Part of a small language model's weights.
Size: 9 layers, 10 heads of 64, vocabulary 12723, 57.7M parameters.
Architecture: RMSNorm before each block, rotary positions, no biases in attention or MLP, untied embeddings, local attention windows, value residuals, skips across layers, capped logits.
Training: a variant of Adam for these matrices, 9385 steps.
Each number is 128 + 32 x the weight over its row's rms, rounded and kept within 0 to 255. Layers, rows and columns count from 0. Numbers have three digits each. The size before them is the row's rms in percent of the matrix's.

# up: layer 5 MLP up, 1728x640, rms 0.0377, rows 39-73, columns 384-511
# down: layer 5 MLP down (transposed), 1728x640, rms 0.0341, rows 39-73, columns 384-511
# gate: layer 5 MLP gate, 1728x640, rms 0.0379, rows 40-74, columns 384-511
up39 099:125159046099151121104123140112090136148146120117135157132165147122113089074121160115140140163178192166064123157136101131114167088120118133095086175169136109106088157175085195138079135185132112154141107166177081144108183134114113128163182157154144163144110077137139066086130103103104110056085139133175108091181163140105168153166120124098113065168151149098184162132098211104135151163170
down39 101:179059124159139152103119140134117139191160123192119119135105104127087113138109154191133134121101123166143136165197114167129056094081107118132145141143162124132140156178139133179153122145125207146103095186171160143115125147159156149126171150112138083080138135113163108153125158177152117073134149139147138157078094116148157077103113179139106141129119124150167131146133172129132079115123
gate40 098:106126165138100107139181153150106149119070176133085124104157151150120143163157145070082084088177153147141138095181105172166071170211101123232126088125147170144121088108115157134120123107090133121147106116107095117142194153051103123109190148082102148146135146126122149156092141132131153079168129100128116117180111140076131181156177066143156065193154148165138076152129123162114195118137
up40 094:082148182141188098143076130117115158140182103099105102119097097105150160153166146175077120132062107166135104171125168108169110132124164150186112110124128154067113153077107159058171096080162125104121144160157127208109131149175141095167137150117107128105159137087158085123132115132199088134164112156040068117100100167186157098126130089139127148174098111155157163123127092118139157117145
down40 096:098135118193168140119114107056108157104123101105131087124073104119121107149143156106077102129108093109133062141117139076121087178136136143145147147121108148119143125172096169176087190158109147151176096127084055151130147115126127170123125087177121135101158115179117118074147209128113111122154087140152119104169121156128100101147127114172120139091116126131110069100104130146118141158191
gate41 097:108106133122157097116094178114120071131068106166111128091151158125129182125080062125126071143072139083119089140121138085065165075112148127054100107163136127125142152138096116134181166146105167096145122178133153114139134120084157123142159122094155154136048082120131186085120166082193124121091121179182128142120095106119117120114110140160130131095116101107147064113134158119146033140154
up41 099:103180102125095149121183148165124152144169177132161165090115110114102076105118147167149182159112124176078112084189115142135092074134148142144107150143164130136115112165090180139082138091151134123108147075115143142105117135115076132144115122106186147083129173148075049204097116096076105087154123127080146069129115205109170103134129167116141097178140151095150222142134129170148179177100
down41 097:122130143058166127133154106117126197137099112167129153209096037110205176143157101126173133111087153170114033122131123133120134120123093115052091162090125135114102161083078149213197087102081100128096135080159109201167146128154153181125113142104128119117109161114122147157117145185126122095101118128174144111150138183129098144081166123146115132119110204059150127139182069112135158151125
gate42 094:119076089136081107156149168153101148105177123120115088124195122147122213189148148112074118140115136153110109126091173118139097189136112102134112124087122083069118081167098162102179094073093154197118130103101099122123136153142135178137092111154094124137067194192131108086130114166161055129097129122117136134130122110139153063096170170171179162183106109109138131123108172167147153093159
up42 095:092128093155054138148145084173118146125136109076168088099096158047136183078067138129165112156100198145111133141132132159087109144088162135109113034114134133144164138146103153081155184094099138148122098158199160152179149090173135099143072129169144142131169178136148098106162128139159135186060139124176138142163128101085148130130104098129089078151084126128159127127132161158157111117165
down42 096:128156074054087110141111112165119164135124123090116126118120110163155162120192110118171102128149112105113060160189182078144149129109096118150118169112108084109179146129095094125113165161132097138102128160075109144072101149156121115166190159218117143139163106140151112106108106116181142113155117122088089103123104178107074093148151149143167081163144151143085114115115107085161193155099
gate43 099:100105148131079128173132098153133088167083133120089190118146086121140147135154196132163116141118094109133125102134139169166101138136170187110137121168141129102146133204115116105152128145115108102113143126128102180165136073132120148125129093123130108116152076124138161133135131097154112099202128084167132097163116141059153111154124132135165053100077123189160153063099117147124135163074
up43 103:088158139087193102094072141125069165155117115143150117121139163169151131130142175090131110135133125098125120182107119137173129095139078106086209093109156128146155113152134124161104095106135141151094150096170181119153129086089098140089113156097095048169137093104107168129118130135189173153132155122128150151121154157147110147134118096096178122142099102119081111110128090126156127124123
down43 103:166110110131180103147126140121133140123087127133090085139158129110126188119119184119147130140137183098130167158117145207203104154131087098123119121114103141122060127149093164148192133124103149142117104183172107165073124123095152114089143136113077139120159052084129173117137089160146183118114153186050110141069158132124098117122117127128133134075120134130134137152058096114164034148132
gate44 107:083135101081100142146178164158087128134104163075150136109130153097127083173169148109137066180079158165153124148096079125113142094051120090098174118094138056116109146117138090119104133101178152091083116143098123095123181138163154099174100074201110159121064176166060100150115071101138059143204078139115054114156130089121154133160139129134061163095155106128116124124142135113131118145169
up44 105:141129116110116108149097049184141134097201125176162072166183143119089168126092128114131071124151092141083139079140120158166164138142205137139108144193151132130125139159098179158084135111153139118128142109138134125160109097097068139093141183062142140128143134105140191120125120131112103104119153128120198091118138114108091125113126152068148133169046166147183167110165158168082124182153
down44 098:113125134117145157133133109115159122096147105127113073151100081137111097101133127124114141061129115161119023185156131131119081077150142094180095132055105117159136143166166201180171175141130134116114104145174145129184104132141112126141047157146110143146152153089119101178132195108146125089110154115080150143130110161105126094116110193127116103181087158130155143147111153137139089143166
gate45 109:130142103116129126102164149100126165165121143124137139115110151103167103125138142147148151105166084168128117127116134131116150137132104114132184100157176078173128174153116119169050155120126161157106122156075134115084191063096158142189134106144113126166090167136174157159169104147125104151129116187135112085180105116157113101204088121093095152095142159143115125134130139122053119131153
up45 105:106136099136086160120074172150125185197105140111112132154158111165158104157129147149099188140209105135123143151161077101086172171144127099145181151113149124116166107148121138108150181052155118081112101076123145199129147066129140158180121159101161182137135128153134111187124117151149125169103159126088169142118109108105062159152150098210066126086150150172163115151118146115085150142121
down45 102:167171132120160085124140154194163151192140125147119141064076109145138109094172121070140096081154082183137255112168126178108139164150149115084138089121109123119140052176104153110086120138134134131153151128162151160060163144115189147155110158114146157149113093143083154184138151101089158137114112118032176133097182118172150158168127123220083098095108140173097118176180133110157148137205
gate46 099:138087116119135105101102119178079149088123140051092161152097113154110108084111123138157139080128130122145114152110157083155123215102128127120151157066108124102149055149150130142100127106093099096108149115111095163099139112109170084202134131129117141104160169185078143156072140102141080121158149115161120107051185124086108211098126137090132121146155110104162175139114090162097161167170
up46 100:084171101123125112131162135118185113100100158162109174191078154080082090168139189137143121146104155156118124165142143113179135132068116150151138119098139146105129195131071138060172142052103153120152118100150102125111136141163151129116179098156106139106139145122108089118090139162124144095071138097165137092156164134183142122108177192119153170107149182193170098098096141128149139080123
down46 099:128172096115155062146144151150134124095087191148148152115124164141124154126196139141167129116079130210158173142119113161087117122118137113061076150150105068129117099058114106166195082137139069157139123087123111156148184168155161122107140119197136105116111082164142131105158105181166092077097116133116161136197135131113107165145108098194101139147040136145151124130179200176111078128135
gate47 100:126156133149090168108171102062107067090152138211120089149201125117132082180164141071184106171127135137124076145121128125163067116163115106095142123137088121103155157164088085165112117110071102148082178158132172061177133123095109159127098110117150105125107124144159085126165124212092082122131150162173084087123168127121122162120121089159117050146132122146156112191197214124122135182103
up47 103:127152142104181147118147059134097123129134137125195176109159163094152131158125083181117107143093139137112130108126062176119112117104163056190138123185121120109115165079171135127111101091190151149157121110125095115161130127151157095127118133027131133078168121123165148136115137184104058078152174094142135104135132114169153160099102101142054110105168108152139122129136131206157074155124
down47 101:125166151145121139112148108119150102105143126076165040106101132091109076110016127179146214064136100059091115152106107101124106110113182073140081135144081121076150079199116158090102125102132133175106122094174140068106104114106090132118173084065168197173138157136101167160137170081141149111082193165103129142127136159149139154091115127098093141160104174155081121116131071067125093166149
gate48 097:122174095117158159122098136086190139095120144123154147102137132188165159130154122167120100130105077100124173124148189078120088122127122113148103078129128104103187155116143141104117100167105132168168118133070132177129110126115114069115118136153130143116121086161113177159136128181147158136086081121095129118098150124109129110210103131113108135144092151133199130096106186162140155168134
up48 100:092075082124098117146104118156094139193088139098163118137149149087110108215112084132116135154105128108124101139120125050118098059135160064120133122177063180134043166141116162147143135132156087152105126139150103141200177095082132119116098169138115145093185110048097157159118102147087110146071199166148081164145106132142150116117102101094123143122109140124107106137098129128148118118108
down48 099:137118135053088182201127115104171114132163129145109153170092135142176115119167122146111126133100129157137098160105089149131134039151177167126102130150128123126102109103191188129143137171114120186172137144056136170095078153086153140155155095193124142137120118129143189155137129187125180078086123090099173171086163146076132166144113129148105097118148146116099144146122064116199138157105
gate49 097:114087077128081110134134142090157178142125071091082063137125092128097130096225184093153124175149164160144109129129185150187108147157094171188097185091110143156118118090129109142090065102134092104128133128111125160106152168160111084139099148148155139186164162166141120119143144200158140170132158107099062079171117129113115152135157192115147112095103049094135132081141141084116141112093
up49 098:148151178124113070070097137085174123125157172087131144147100127134088137097060125142129093179105160072062099127131123175140110090126159147122171071161153163121140061137167119097209069181103106079104208078122141085141139140110078114109175145150087120139166083117169118160108095109088138132113164128161106182101148152105120127148118139127196114114112064116131097156123100107181181151130
down49 100:084168145056141153164139097137121078111147202088152090089192123112151119098132166173122107178125084128140186069097133130110107134125105139122142114156107111099151132184076145174050165114089130151104162114149123147191146151140122187107119101158171144133082167163153133117126158073096164128100146114134119113134158141126144096173136099095179105187152168118094079176116094134147145092167
gate50 095:063181080122172105146145156133138150089165174143120112110175093108168144085090156062171073113193148131190103125094170094138128142130186108143132104084116136162127093118119135186093135117111078128127168167075082133126134103142138102115106080163182070130088137174192188173173172130089081123091137100182137107133131148121142065122109094133093146118162065142149096142142157134070159110139
up50 095:133048099157111140101095158120105093084127157142116181099089066103152154098154133153186091092128165092118132074099070178210056198105089055147067090136129179151091098133166117108065123123137136124140132121176147146093093119123142103101075082166115131192131172150185088141116183116119122126166132163111155040150125116113138094075141133157102140151122114196110125157121147102140185091133
down50 098:146128099095105136147161132180102138157172126097143145115112127095110108135130082152164111153093104060116147081092097138127122129083123146121130098190130181173087114085110082103115107128139130070139145105195122169110149174132125084156160194157129159135093122121094098101124113143145178129062144098131053184155139093080131142137092132092125172177105182101132103127088103175133093078082
gate51 095:134150161117085163171088152112126089131155158113145099132120088095148062084187168147160169159179134188108110151122153160117138155084148148079103095100063139143098187116140160114087119103068084171126094126175103100123163124115155166169168058153133092085072098149101099139131122157112121134100139141172114101178141118151148130094148146155094126193072136114140120116127113128161086138103
up51 096:127106136127123200092138131201146163068105092092128143128114110096101102144143148183150128158088146140145124137192133170119112110133119142097164150081070067147133109156141131145091114122098139098127147104132108161150158090091143153136100103065084099121109147103208111110179139121125078129109054133146128108126131160065187084124052107183098129132107094175180123182109123170138088137102
down51 096:138146172131177103085134111138105169067170135026089099086144138132130145109137123108085154174145038143102124146088157091127176087142161150099094160122180100161137083100104141156123155115111169181110115134083141134129118145130139090084106149186138136164102151128100127158152140153111118148150149093043125101089143171116142102137134074096133138130092071107067143125163108089192142144115
gate52 106:108125159174161131141123133105119117103170125154136093076083166156168182120111078169099142142093178093137096120144158103106075169135112116175145148079132064129188173113130093122152156112056075196081148165082161153137130120125146119178113133112109092174184125088126072142120130188118114148138140192185063127157157129166099119189119070231146133149112151140109121167098163213075107150064
up52 109:112104139127122123074142217146064147118117132097192136108091119139173113103131147187139102127072211191158157154164159117072177200139112118102059168153114146155137143104223087094115131098169106182075083145076097120144090124103194135102082186124132135086105124165074098128116128133153100082062112138188110078112093125140033147147134153154149125095115100085124089107133132109156090112144
down52 107:146124152049114180072133150111106110101098122096150116160129164142121110111122175215142126134110094117100160219067097149126034151113110113099071131138118140110125113118083121143176166127113125097098149142128137202103090127151193131105146121088131157107101103149117107104116132162151132132091171137176124097129118167101051145085155139135101167135143168143125088140133100087125154122126
gate53 096:138133089146132135142119082173163152093136174117158082148079150214136214089151113172158148161149147135163115184124062129070041095118195097176148142097123070083150115128021141148133139147108065111168153168157174086109148118145142119137103113175083147127096125092105129135065107149056146137089148086187181147124079079097080121090128166140095092132171096154124085149048146123143127123124
up53 099:058129133067133149082157133159137191103143153099119148120068084184058144128172092153114102123113087111146113175112086111121097193124103132122095155120100144100122040150138154120098113080131136198092115082120085096108143091129159154071135167118094167097078151147102153112087099119092152111163111130137157135157112101085070146125113168106065109099137172169171149106078154154156089143137
down53 096:144127161135122152147167075152120110123170133154080130132173096107156135156121146125125113133049109063065222125083120113127139124153130104130118124105119156175109125151168161127148154096120101150120154098115125142170156138123147142144165087127136075095085138091163129095093167119139119142107135147189085094146065122123103107139139145166137107113075201107094129100079063127141104181115
gate54 098:151159085082152114122137146099120134140143115136116120119160113144134139062103081122117142148090174120150122120116163137092142128080167108105140086122160105132124091119078080172111118094169115121131117149132175114122104088154187103166138097120171140101153136134122073178149118151157088130144115079074051132109075170121134144162124152143120136162071130153150159119082124114130213174104
up54 102:102129106148075069133147092116166101147139138085032114150176097121132151180129145074087121152150104086140163148116115160108101123119178131073135110078070130070126159105107118121090129141065154168135158177095101142105137146148146108132132101168156154153196144148160127119131159135103124135126131072231098110124147149153127138131060122133203146137157084098070147144156173131168155055157
down54 104:130132132155094160123143124154109118209116153127123127162131096124102139077104051127152146174110117115099112166090125128192040125173120117170172154176144107113170081102177098071125116097098109130178105156104158091119106103088157125171088105145148120116109159135138104112165077135154107133108099116108162165158151105144122161124123177185154099155148092143094155159063152120101142092131
gate55 098:142110119145141124082191136199088112139125117135085128121125082133096140104170133096124150126106182155131117115131116072123129096138122086114130116075090154139175132078167136170084136088062168112129164121107082103206179161156105082123151069147086108083111131090116128146070119126144095164091154084149165147121098109132142068139109123132137165128120073165162097120127143109101167103192
up55 098:129140110138106118112155117144141174139147114076169106172178123136153136085116123143080080121183110129158129163160108132076148196168132061172167148098158060108148194155080120119168132156114152147165100127054138131126128132171116160112077092102190120098175110088141185114120098083180130107114141158131151166171074139126145140104136150093093173081163158162166180064072175096125108109152
down55 101:139091169123106071157128164179100070163155103152136141161140119081166139091143149098141151084178175115113163174060115139117184105136189125132126165141079107135145120110145114074126181184074195138174114169107058070130112087156108109148093133194157096134147143140141059134145206156163109201106118118142157125202127117160168162125110163121125149119132155086088148208152169102092141106159
gate56 095:125121140125099057137115142144110159185139116074120142096092098143091191082155101175133169141187145070100083096104145099150117152144161085142093199113153102164161038156114103050193130128088140182140145119081096160120123093114056097148137138172092200144133172107119104161150095121111106169081169089150126137083157072160099143153131119145168159122112088088116116117160151097109112201135
up56 095:146085107148140114122135145056139137137134111074073150172116134123080157211138095182178196109063111131157122087102201139102106142114146108141159118170103161114112067156106141106120093083086102090052148134095124171104087128124117071090084180126148176159101165182099133100089067112169131084117127081119093121119186161082212157135195058098153109099135105089146122097135121141119135102125
down56 095:107176140167123098143152130112163141150154136149119114089111165128141165144131089151117037139093144136088160148169145160084123094141137130136150148084140124136137156174124173127146068083074133066115100099135147132150082120148111091150142129151167078085117130164133113113156209143057139082110173153127155098124125119104111088113096169173095110103151152159105129152121075117148095133127
gate57 087:151123103161091110124123182088103130109110132145105073145092185113118150126141113059152117147181127120187112082089111103090149132049167084099118169149111120163094083099156160196103061111110136111114094153155109081123148143063132169139101155064147173143066118119129139079102092149083122079082161112095144140164137173123165097124147147068112155141138127102084115138168141167118124132140
up57 098:194167142158148103182064075150129138120160131153072136107118121202149092147125096124088132156145130169072105166117133099133163102149205142181129158134168129199091175102169152130090107089133159148184122174163168151137127133126135133117129114061161130103112109135041162107160116110144105125152102101099162143118093132128105122084134157131150119109116115130137133100085114116110154115180
down57 097:188133104138118121096129109130133115109109083132152137140115203094142118112122101104159148104166157113142048128070144131130145153091124073075199090231108150149132135068162133144161109128087200091117124167173128122129114113095157113170093062094174162151082122132110119091167131096119096150118138181140125104125152144118130111101150128094111137175120139103106133150115132118085122111150
gate58 107:112130123096103114091211143165158158131144104077124145179162159072093143144154126083180124172086177145139100160133164126198133039118126105147114120095147081111122148109072143176109104144146137150126108140118126201089127110144120104127096124155151121155135173146142174117116129148151129160167151175143137109150144195140122149128164139177117154101120094124150128165120142107149116140142
up58 101:153051201137155128140105135102116144109149131096150114093169099168142091110122160181117110117129191106082104178142128115133193111163119118100126115157133083123112145128140100171138131214144121124068137088157105112126158159105128161124130122153148125098137162159080152107121136138110166103144087143156140077173139138185143119123105114076145163084142156108123099072163076178169173110092
down58 100:103072106117143178170140121067145123168162165096177110124121163182163097144164128127129130196110144108163109130100171156178113138119139096162162152090157161127169139107144154116014144130156123115103125132118092148163062152122081115089151127140148086128065132152137110138183122116107122125113097155118099122158094161179102103057178129116135142204121086098135122157110123154101154119125
gate59 095:142145096165117081122206103160172114160134196185152146104112129138161199144179117098081123123132169137107102114109143159106177111033161096088115117108109043105132112142138082126104148103132162178101167104152150150151105158179159142161112108091183164120106119140131138112090100101122056109130135114092143122137144122162165154124131203167136118118131094130136148192151083127151171130109
up59 095:111122126137101125105139177161092141155104147152109192154107056115162102107161114147175194066119108147153126132108086076152089073089124102103063184140109159140082117120183120132100119101133104118137110028124130159090224137135117090136202128151158091137167095138121117148122113160182142168155098161093165101122150117160098135135143142144121120130127118124142069158100106148105108119146
down59 096:120122119192149145168146075126106170129123164100094136079127112120156199171092080078068142126192098083177137111106056149136167049137143131151101144104118109084075116135195125193126157104111128185093132220164160120155168092106129125130123106177155127072087132086134136128084068169085113066164176147155136160093175081138110126059170129150100173179068200138077124145070119164137150165131
gate60 100:096127087183142151118113135098180180095081122146099130162088162123039173158144155104135106154133139085100132105143181139141191174141158116137165168162083150122101113118181125079092125138138103154071122092112103157138143096146056186120124139076144176200124160077119057097124181113134101116116147082136156137102146145075097157142116155158138116059120046196157091130108136091115110039144
up60 098:087173142135120170191103121153130132109098116150152142046104175134131176145108171133068095092104138132162173135099090117151123145174075190104076141093172149102124179186122161130125113114121102111140131113131086122105067116122131085172131175097101131178160141115121123128191105131019132107154163133148097112116180084121096134125066108109094121170143129144172069121138142165132098077189
down60 096:089129115158179159139082089059089148063113112109131150135102200102139119211077136142145151149078112177154129085123161134095111114111109166174144149068076074092115116153113099114175114160137163113158164114180133153154067135128111158071103152102128075117090147119200135105159126136132145172118120164142123137106111130093117099091167170106141150083180164165076127140167070185067162099134
gate61 103:159119118166134186132135057153061157145105142080140151134118144178157110145145126159142094137159118169126120160112125135149142147071182133160164167166126126060114135136143096083133119103127127121109121139045101179111118103208166153143101158142147104110137141135129122123154088164140093139114126120073124099098121168129126125104087116198129143131098099112100147136164091085120162172105
up61 101:112126036102173180152168097112104156144172130140153126161113123111129148126140135149108130145116107145185132134098148102131115174146093165144147130166124098141064097137119156061104130167128097103117080153142179124089100110143121142103173149170155110143094072136155133122097131213149123121089119117094087097103106093180080131176156159172181134133101154095130150106155117125064178154125
down61 102:129073139103149121100084124153148113177178128169149125188073106103150115139097141124142131082132125093098123133102153104132133092160074110181113156106121119145125117107135128121119164158152126134181127142120112098128156171138123111113082097173120122142112191170126086232142121111165132108090153103102137099143135097172080192122181113131118113175174141140145119158141114150147133105138
gate62 101:183096112106137092121152140124132128153067174118149092131107089177117216129088115087096109114159166099165072091124095107156148132117063163156155085148136131127139090119108093094143150124148165064178129047162201169121116147151079202128159088119181116090119131175087146131109152104181145120117110122105076151153137164073116123108155087134097133078064084061109138068170075164139117118121
up62 101:082110140108085122151076155072175120119133122125133107136102113149097071141098071109121117154094196148155153084139099156134169076058082137141131139104143146148114146161111117143125157121150109116085160132139115160167083126158142104146161135089092087178153156142117117111162130121066130150174107097102147068143117124167147120065144134128132160144117156125051100195101142105093130106113
down62 102:095136159124140145162115152155123175069135176185167048138133097124121117123112179131208134119156100189089076127115142128135101146109161121114130172169124165075164156216143174101104120085133132053136164192133137150159135103154105164169099121094122172127073162100094119172113110159088178165183167103116106115131092118083139165071138177092107137107130101149118083119137072107124096117080
gate63 101:112099153116108166114110160131165117149138116104078198105143107147186138060152126124107203159168176061112108162177129024093139134178123130148105160145067146117158130121168141172075142139118130134100136118074133144091097162099114108116084125070183091132160112113133169125146134122141134060085103135157132150172127126153165088157120058144125109107092123128121094100128128138107114148150
up63 099:127105107137185148124133084189195103109118154087143126087176217060086129123119114157131119080145164145090124140154153037145180103132162158132127167122083136092182131138099113106113163133137182164072144119175097192133096121143141179129138163121126146109167141088174138131087145093122116141157101137138110123146153135136117107157167185131121106171166144178101119104164116129159082154127
down63 099:125141188120147129171129145125191110103119172107133139117157148132197109136121102127077095186156128146145123112115121207115069199126118143129156125154130131092166109159168122154102148133128113062157152133153177121103120097124065147109128187150124109129110136179133107097097135097091133121099139154101126066145125173158068142113143091136142156120148138150107137082101055147133148121106
gate64 101:120143152110094146103133139115110111138155103165120146134147162143103164146154204078119172101088139142146121099146097081144095151134124168133118096201145187118114127132126158151116126137101086151207114158177072105155137147111113129134133108090059129155163178116095101130143133057096181157098166113139110185138133134142107131165138097120103163125149127112152109112128140166126095147167
up64 100:140128145118105179157130195072089119064064138118113124089106181098131061144091113204108128118078117149119104139100111179114164121169117118128174135168148171135158188077084127123183128151158150122128179135119193107112120141129156119140086209148140133111070087153100164101134064191085133129129052144110129126159062131150102075156159106149073103089047135116111169073149144103161077112092
down64 101:136134133111173156179132134112133144102129117097206124154128064114143096171155168111154129142123118122233061175057141157120112067126189122140139111170064108130097109156143114176160151083099153155128103121131123171140171144159108125117085122179163084129090127088077117131138134121154119083122111129141141093044077129152126137100122154071156085150116124145190075185108166085128125144203
gate65 094:112144096115141131140144131116112144129115099104159129118149180189189152185226089108142131128127177134142121179131178082087150131163121114188166062093130177071093165181134085109082069105147107137061137130144173122086097143149121147172092077147110144068141124203132124070112132131093110107099159098092188161145130085150162099115126114136110088175145091151110130169163166109086125136138
up65 097:115115159099099149086129135176174108160166086111122108126117144106104064115125137114104211117112099174110130105155121120070147034155110140127134078104121132139225166164149152167086186130116201141155153165151109087119121157149129139112154141126135152111109125181148137120095206135131167091111146148177113142106198107092165124096112135123152091112118115130178075136147135187167103145158
down65 096:112162166151161131111134135143190090175093149157138140144098121119108117170096166165161089183105141133136000043126125179090114157089150115097109089101083100073105154081093135123116147137132161144105158217109094167120115114124089143089101105125126110161063124152114102137133179124115173110090083147077131087146125100114113101111097152053104116115127179157134205155080170179122107045113
gate66 098:140158125183141173159145072131090166164147125103137091155130170147170122127147173170122131070144155130141106152090124085167147217100093161157147097097083146107147143114082103088131120099098160149159097174130118127154151113066167179160137179080107117153140094148139162144074105106134130129109086128031162120113165147115136083114088120144086145134132162132130126101002141122150124194165
up66 101:159067122109081114162170140156129120146194091155096100138128128171171120110167084131124162063170156057162145108153089100130105137057080085105142136173074116089078080230124153116146135127123118130094043058160142135073122110122116179109175163111067146127180146108122108112114184136172117147068163114127175145138137112152090173100163112135168135131166167182138097189169117206049124121154
down66 101:077100095145082158156164138061109118226132140144108098111135145113145150029158132150078157116144113133118171170113125134084050149210104090096150164144155101135114106119136101116048105153095067124126091115094142083153134113133169173171117143164112113101094139168167139167152064115086113144129115171154059108098174092190138071182105130144133125127158163096120115210070154167144199104060
gate67 105:139191081153171178126173087158162106179124144130136141117128115132156125128180138137126145094117117120132127096063149180180078147119140093119105136127089101149159160106128067148098171173183092110109128138112098231133116147159127150116143115131152120168098089135116135162096115187129113070114131071103119121117059098116119118091143135123151118114099076140087082188121129103114183129090
up67 110:054135125144159154097130129178116132103148096089161118166172108103151159120164078179089106119161092069177087140092110123125132102141143135108138110103166151130142149079104148123099069110131180124060166102172125151110127134131152069144092161050146134106185084111181156132175123201203144169131123154132121133145141153108143140175147105136144137162140098129118108143166177091157149143168
down67 109:138135207207158147084118113175122096139127130107132174164096092150167133137141120158113084134158159142182136127156128154164160114124132116124080152058144066152183208156090173134164104120098124120097167146113167177091114129065135090152093135135176128159148054155067108157141108155117138136083191097090129105124176124115103155118168146149083148119087087121092152147145141087163154109116
gate68 098:158146156161114121140104133118074064147113132173115093122141106171158098123124168123154142072210091079135148116179154066108152147081129152143161171127086141119106195111135108105150110154105146175146117094131114065138086137133134138087192113129125091128131098120090156173128146126106133076158177146116146135147092079144101130190149116124145125184119113138154137113162120129081119103124
up68 094:122130081148147087129178125115123098099110105131120142119176079158153056152142172144089206084142153124100117162128123180169147157083072171126141136136100188177145150102108157111123133140089141137068132113111158089088103166133116061098130165118114100147089147178186220152175090123141131154123151050087096148110089147172097091099116126099068140132116179114162106169174073197119140133124
down68 095:120119094057157185081133148158196142135102130176124127102107158079105077111146152128156159134111128156091140126102166134110142143101099114123119127121111126124153100141136159100095103120135119108088088129147168118150130115130129150105059183113137127147108214158125103116120105114156125127127143134151134110124125145119130148126159072074128158112200097156073180050168131168156121051128
gate69 109:124045147113146131107148164108170123161128182073120183163113128127106059098113126102118156118155136112114107101140030055163117143161122108166157104108135156201110099146137087172157121100160098169160145096118133112091154099081153109135173087110167150071106162093120130094135155190110204152152169120183140182171128083172139112157154124066116109122062137095144077127184190144114140114147
up69 108:145181107125151161092210143121122146123161099136129141150114121102133103100172102209174131095090093163137097149062115153144100115110126205160132116080114109167130118121145118136120128157141098126108098160133136124122187096120106189123173132131166146101135153148143103136151114105103085139144123126182115125102041147120134154156124121158175097120125133154124173128159165141136135155115
down69 108:185076164120148074130125148116145177148112111113127158102135141174100054120102086124149156085135149111111103140148146156133206062102095157195155172127130083130135106171106135164127128078124116146110101062136078155118144146119140154084156072111182169143121107206144118113130189119103128149117090150113131152141058138149122168169125098122123118116125136140186120156185133201163139081133
gate70 100:147147096133175096159113120051169141152087164095137123107157157181113194209148141123145047117105157128111144141127090150157114120173032143149145096065080161058075100141205125124112103138137133125104064103111238113153124139113140125139131124127151080145147135191108189133165090157123134119098114134058180141089135174159154114080116128136107099110026147125129161073065110082111152146183
up70 103:178150155184118062144203108164164138139137101142161091107107104151168135136159156101134098109153129048142139060108076148109087073106137135079063117114125114150136140147147138131165163113115141101116109090123172130134117178098107130098194135147160129146120142114102102136087157131144106136102052172145169129098152139130141139103123095181103109075145136155104143125047134087107212124170
down70 106:150163143116154144131162125085167107127115126122141176197137145126128179117129077145105170125164148125205118076103143138116146091118121132136082153150092173088137189106112124121079159129102109115128094084120121175111146173177091166136185133091060137112126168142105119147067129200185158128128122114119156160133193130103143051140155098126126121066142088068126167167081095118155110073142
gate71 108:140111162167119148156154123145180119107150132076100142135143111142077161149096114173178134091115118131082066104116132070137115151101075136114120067145157137135144148148101091171117118115093105119235125180118203151174245130117210133172138147120175135132115160087133124111123156140119094107168138134129185142142095151102131095151070090104167100120128099152189152107148068097179160092130
up71 103:103160120121106143116165137139146151116123142119161092117193140131123150120201130154057113094107176113109099114152136119083102174162109145155113147160128112138121161065110121176132105134092122140082082100125115130137146110106126196180102176167095151109171115120124164050092081153071169069145153169124157081128140121136110133148154131106120163132161156140120116070083154127129166099179
down71 104:093118148172125134015128138127130098163123122074136133152126092111139111189057093169080099151064073145095071095137110086160138100120122131106140109060095143052131137105159149130051116161144133141074131146160128176147102128094154205137133182127093080112114121115147112107119160118114143096129178108175088154093112141111147143192142125167148069114154135139178152119110164069112123174142
gate72 103:134116162157124087166147105118098146099133102102118110118180177172177191107114173116158119085131147123203100151095134075126140071115110101130167114195140091050190131151202149165107149108126140133170116107118124109125148161085211115139126127152088144141106155125042100138118125117121087117144163152114063122105119140147099174133142132070129137113161159133171097132136115133128134182173
up72 103:160130152065117119152084177137113065143163197178167144158099092150136137141177129136132142101101134166102115110207109172099144106168083132136135087184158149170138102125179056150039114095126136149129174166086098116138127139158123135115144120096213140151115083167188193141114149111118192036143161124122138160088133125099126118169150118097114112148112143134105066139172057158085104143120
down72 102:161168164129150147124133109073228103112185141106116111169090117140168119122151154136092122144116117109143000118185137142164160115139154108158178110148099154093135159156130133130118117154184125139163108113132120108100139143145121120140172154097095181112126128160097176133092134090130099096148104113092101172081155153131071102161111089212107137108139153107108131168122114119150080136146
gate73 098:136154125198160165079112149121176132117112113140163107187163112167131093121065134089114107074151159123136123103122093131075107084129084117147138183086059083067057136089096178216050139067149131128152145142132109105127153140135143170094138116113102096156151114138047133104134144180071054119128134108073184131131163116155137173111130147125077165152087151149105150081151129156167130171065
up73 104:193172109139074164143152154194099118066194108200121132126167146168119059072153198174099092148093121116109110065116154087132114111162108107171090144149145067131146081160155176103120137105125162116116110093142186137087197178143103151106090139118168121162110108123096109087119159097169100108162119084132154066144071107045152133115125079113149106070066129116154217120078172106155145091162
down73 103:195111099135080184169092132113133174127091147144227120141154080148141144161172117141149117143120129137145175116149094115121085144118081159175140057102121121181111109144113152172102086118114111096094129116064127087106105101166082146150123098187139154151115154156174159124158165091141146175126097120117067104101150065072118151099124197120137145086137104160136106159144138134161130107141
gate74 106:098108153161114138108097139047153091106079169125068121128115138110191113129100184170187170122126117135143136133149121198139135133087176157130138150135113135099157149132127072144071109179199140162075091136079064178160141121133169105183155140090155143140135147070140175164104128178104148073166105113130144088174096116105098130103122073170099066137205142214142139107103147113119108119114